{"norm_eps": 1e-06, "schedule": "wsd", "final_lr_fraction": 0.02}
Each number is 500 + 25 x the weight over its row's rms, rounded and kept within 0 to 999. Layers, rows and columns count from 0. Numbers have three digits each. The size before them is the row's rms in percent of the matrix's.

# layer 7 attention output (transposed), 192x192, rms 0.105, rows 102-116, columns 0-95
094:517510508454491514484504505497519485552476476514491493555510476474535455510522472485506482526514473489498485453506520549511527504501494464497493539463527524500499489502553500480509534533559478475508447528539439467518503477532502497484492550504500518497492469536503475460473511507440494516
093:494475510451498534554499453496511464495515478490537487463439508500518549485509495541528526565507507468500513490488534481475495512520503497507483512459551505483466539484456548499531534523536482527468516424534513503485494499490524527493495511482507519517506464503556515466463492478505489526
093:490473488460530503464519515458530496505499533494470453452523500497494469489484517556495475512515476450485496452507487501524481509511505485456486490447464471436468489530496540471531485524472480533508457475517490484477544492501479522527483471513465479490484520477489511449481488491491474524
097:474555520459503517531493497514495480453474498482473483548492508487491493501494495543507516455462486530471534469476512511491557471468486527532490524504491502492456506510514485513517497465493481509487525493510522503476523461525532552468492483493496463546495506488548496493487488526525525482
101:523461490528509537469496487498505524508524545500487495476474560487504450503493471507503504494477536536488533460518507515514515485518476522535503515478516535499500453513458483492510519501539463505488496489468511497521499483483516523474485501454477508475507509472502431495502529532469466525
089:482555524468501522477508477465518476521510526496505529451531503485478521546548502511494487489518454489550462499513474505463454469531496488504454510494483495506489507490474486503521534539488491526502487501527495479488443515492490523479500505446493516489487463494485492496460474502522493489
087:467481495541466502508498493525486481562505498510496447513489533522548488487526499488505496469513478490548533510538486514490558493461518502477533499500528508513535481506542488525508483551488495485477491481539499520502497491466477531449532448516482532515504481510471517507487487444509485471
098:504542459532479482513503518510500462456509516455487523481517540495518532502511490518483453541470502477545498528515489514523515453519453490492498525517495521461532531487497488484565500443504484508481487539505532473545504471523530495511532540510527503511504505488499496515435485541506501510
097:474522520478560454527477524540502475477501520542554485470509496546526507496487504543494466486523488499506473494503497526516523519498530452459492504492502483515486469495495557532469476518532527487512460545476489485494471513500480488447543513511520491509524507506495498529499514498489506542
097:449492505494436495500501468467521514483482474526486465491473491554478510495534455492504542525473500456511517508504531517508480481526504490446493508474500505520488503511490491490496468478528516504516505514471482471499529477554501505475531502501481424506482536544489486529519519458493460461
100:512539479501530471493492550497499485507482528505488450452527480462507459499532499473506506485518494522487501524485530504527492491462533502516531469486485464536475558486535478521496487498470484536473520483482449482478530466514501506487506470507520499550526505529548564499491516463490479482
090:522493493534514514508504521484516456516467481530489492519546487500509493485502486496474466505506492513497505503519542506532434521446477459492493502514447504488504510485508509499456477468511483503530520557507515472494541515508474499444499550474464500561503504486541483486489473496524458548
095:521511502463477513502521506508532487486485491509523494536513518527467526496524552530541488524466496442520480502548510477489527472511520502493444512506499530526519490473554499504555498494500460508483496512473493506495531485526517525513500468487513553491485453451510489539481472510502526500
105:527448468467484492544529510525510481523535518496488477471523490459490518495512481506506505486495487459513591519519485475474529504502525514517504499497476457508493484504521480508476486492492540510507504517500504492513453471478522514526510511475496563489520487481511511528525491483506502486
095:510464523541477476492489441525540457497507504488516460527518492526463496476492455519485507428481487508460502472524512505530500517491489475509473488505497535505574504509486491505498489536529469512512540544483518516454481478464491468458513538505485537541492493537533502535526504483492514490
# layer 7 attention value, 192x192, rms 0.117, rows 103-116, columns 0-95
101:549539498458533504507491542514488487489479508515460499544513485502477460543491537478453467430453471525555439495481451495513525481527463514486506477512499463485456469471523507516470463488528488490499517492487500513479467499518550475471512445496486528463509491516496517481489460511526495509
094:503526515528531474489491478531469476517509512532481494568511459527488520530475549516505493463476533509467477468458497504531529519497479524531489489482492535499489524485487513508489515477504485481507499545484521528480509491520558515501475500495528476519525512492521497552520445510516495496
104:505483458517492526493495467498465492504516519550502539478539522527488501456485561485497454501508494501516466484560499515507511594513501500453513461471525505505514479507502497509510499536494528517513474477482477518512486518445540513494484449494517532534520518491477547494477499493475546502
099:497505544466505496491508527477502466521444480517485517513529516507524508488513509495534523496494475465525486521507554460477531487511465488496515471544500535499498499476517514501483490497518485520535517513522511475475471500491524499524548472504542488520504488489517507499516535435500546504
100:515506487511558520506475492515477509519513458521516465560433489508526490517451485506497473505510504493477528491481520515504547505537518506497574533484527496498537504504536504478515474466481547490488544464484504505497508486521505494552507445557504499494518513503515541539503527531482452513
095:520513510516530470492487490507516520462514501517514505475482539510483503530488489535502464529462485512498512534506505509493476491557480536522530513473557537479483482500490491478477495465517487526495506467487517505535485508537511486528463499443468517458480523503473491501509509553512485503
101:519508543474572508463517501539470519543530486503491468514512485530490463527478507477531480490521438524488506531452495478524500492501515539478475530462527488525478488521570518477472454496512494485551521501514465505469515487526481487474455511492449503503484520512489508501542504475514492533
106:495456489516506523514503515511510510516480512491497528492498479498483472474505521501478518462498509467463527516528489483478503443476464553549510536504563548489513517451544482467533505496465447518479554457505520504517504498479502498518485457483508519512489507517509466472467510492484493455
104:535481467506516499465505521523500474473494484510527513529540501488476502501496500488500486490486522538475519475515538513508503529483500515537530513525456518454549507517450513483479526465468499527489486491516508518487499534482476495509467482500520536498534468470438479506505513540517506461
109:499430453497454493504498465501529500476501490493474533527471502492531515439464485499469492518486475492500502486532491518499502525516521509497427500502515530480487471491484529500465492494512531519515484475506549474488462508484513517470492491505519478463508472483447483538478509457513494517
099:455460500510520474475507493521477497511507555449523522476470495509522496454500551497550527457506543525483520461484462500503499516507519516542481497502513515514489500513449479503552500480458504506495512467491472493448446469484554519495547466550548505470496492505469520493498531479485539486
100:474506479525528481518498513531441510481521507470475485480522492482487503531530484468505503446497509543503480528467485519510531502547491496513515520472489487531544511513457502492479506491566525474498520468525491517546477502438527458482486515490493506491491499497477532480510504456479501525
116:476528514519523499514467513477496547449506490538481486476493503555533501530488512470473517526489480519499434450488505495490484461494470497488504491542512536500561507493506531507490502519478484512430471506543479472478515464477499485532484439515482466503480493560493514538538510515466472492
101:452489470507506514524522537506467525500486513493508510483484510498484528481495527454482528530522486483484502529532501498528497529451493563509519470528500500515453479411506524475468504457463520515508487478523498486538498482482516507517507497489482519515496462515472485468483504540491515514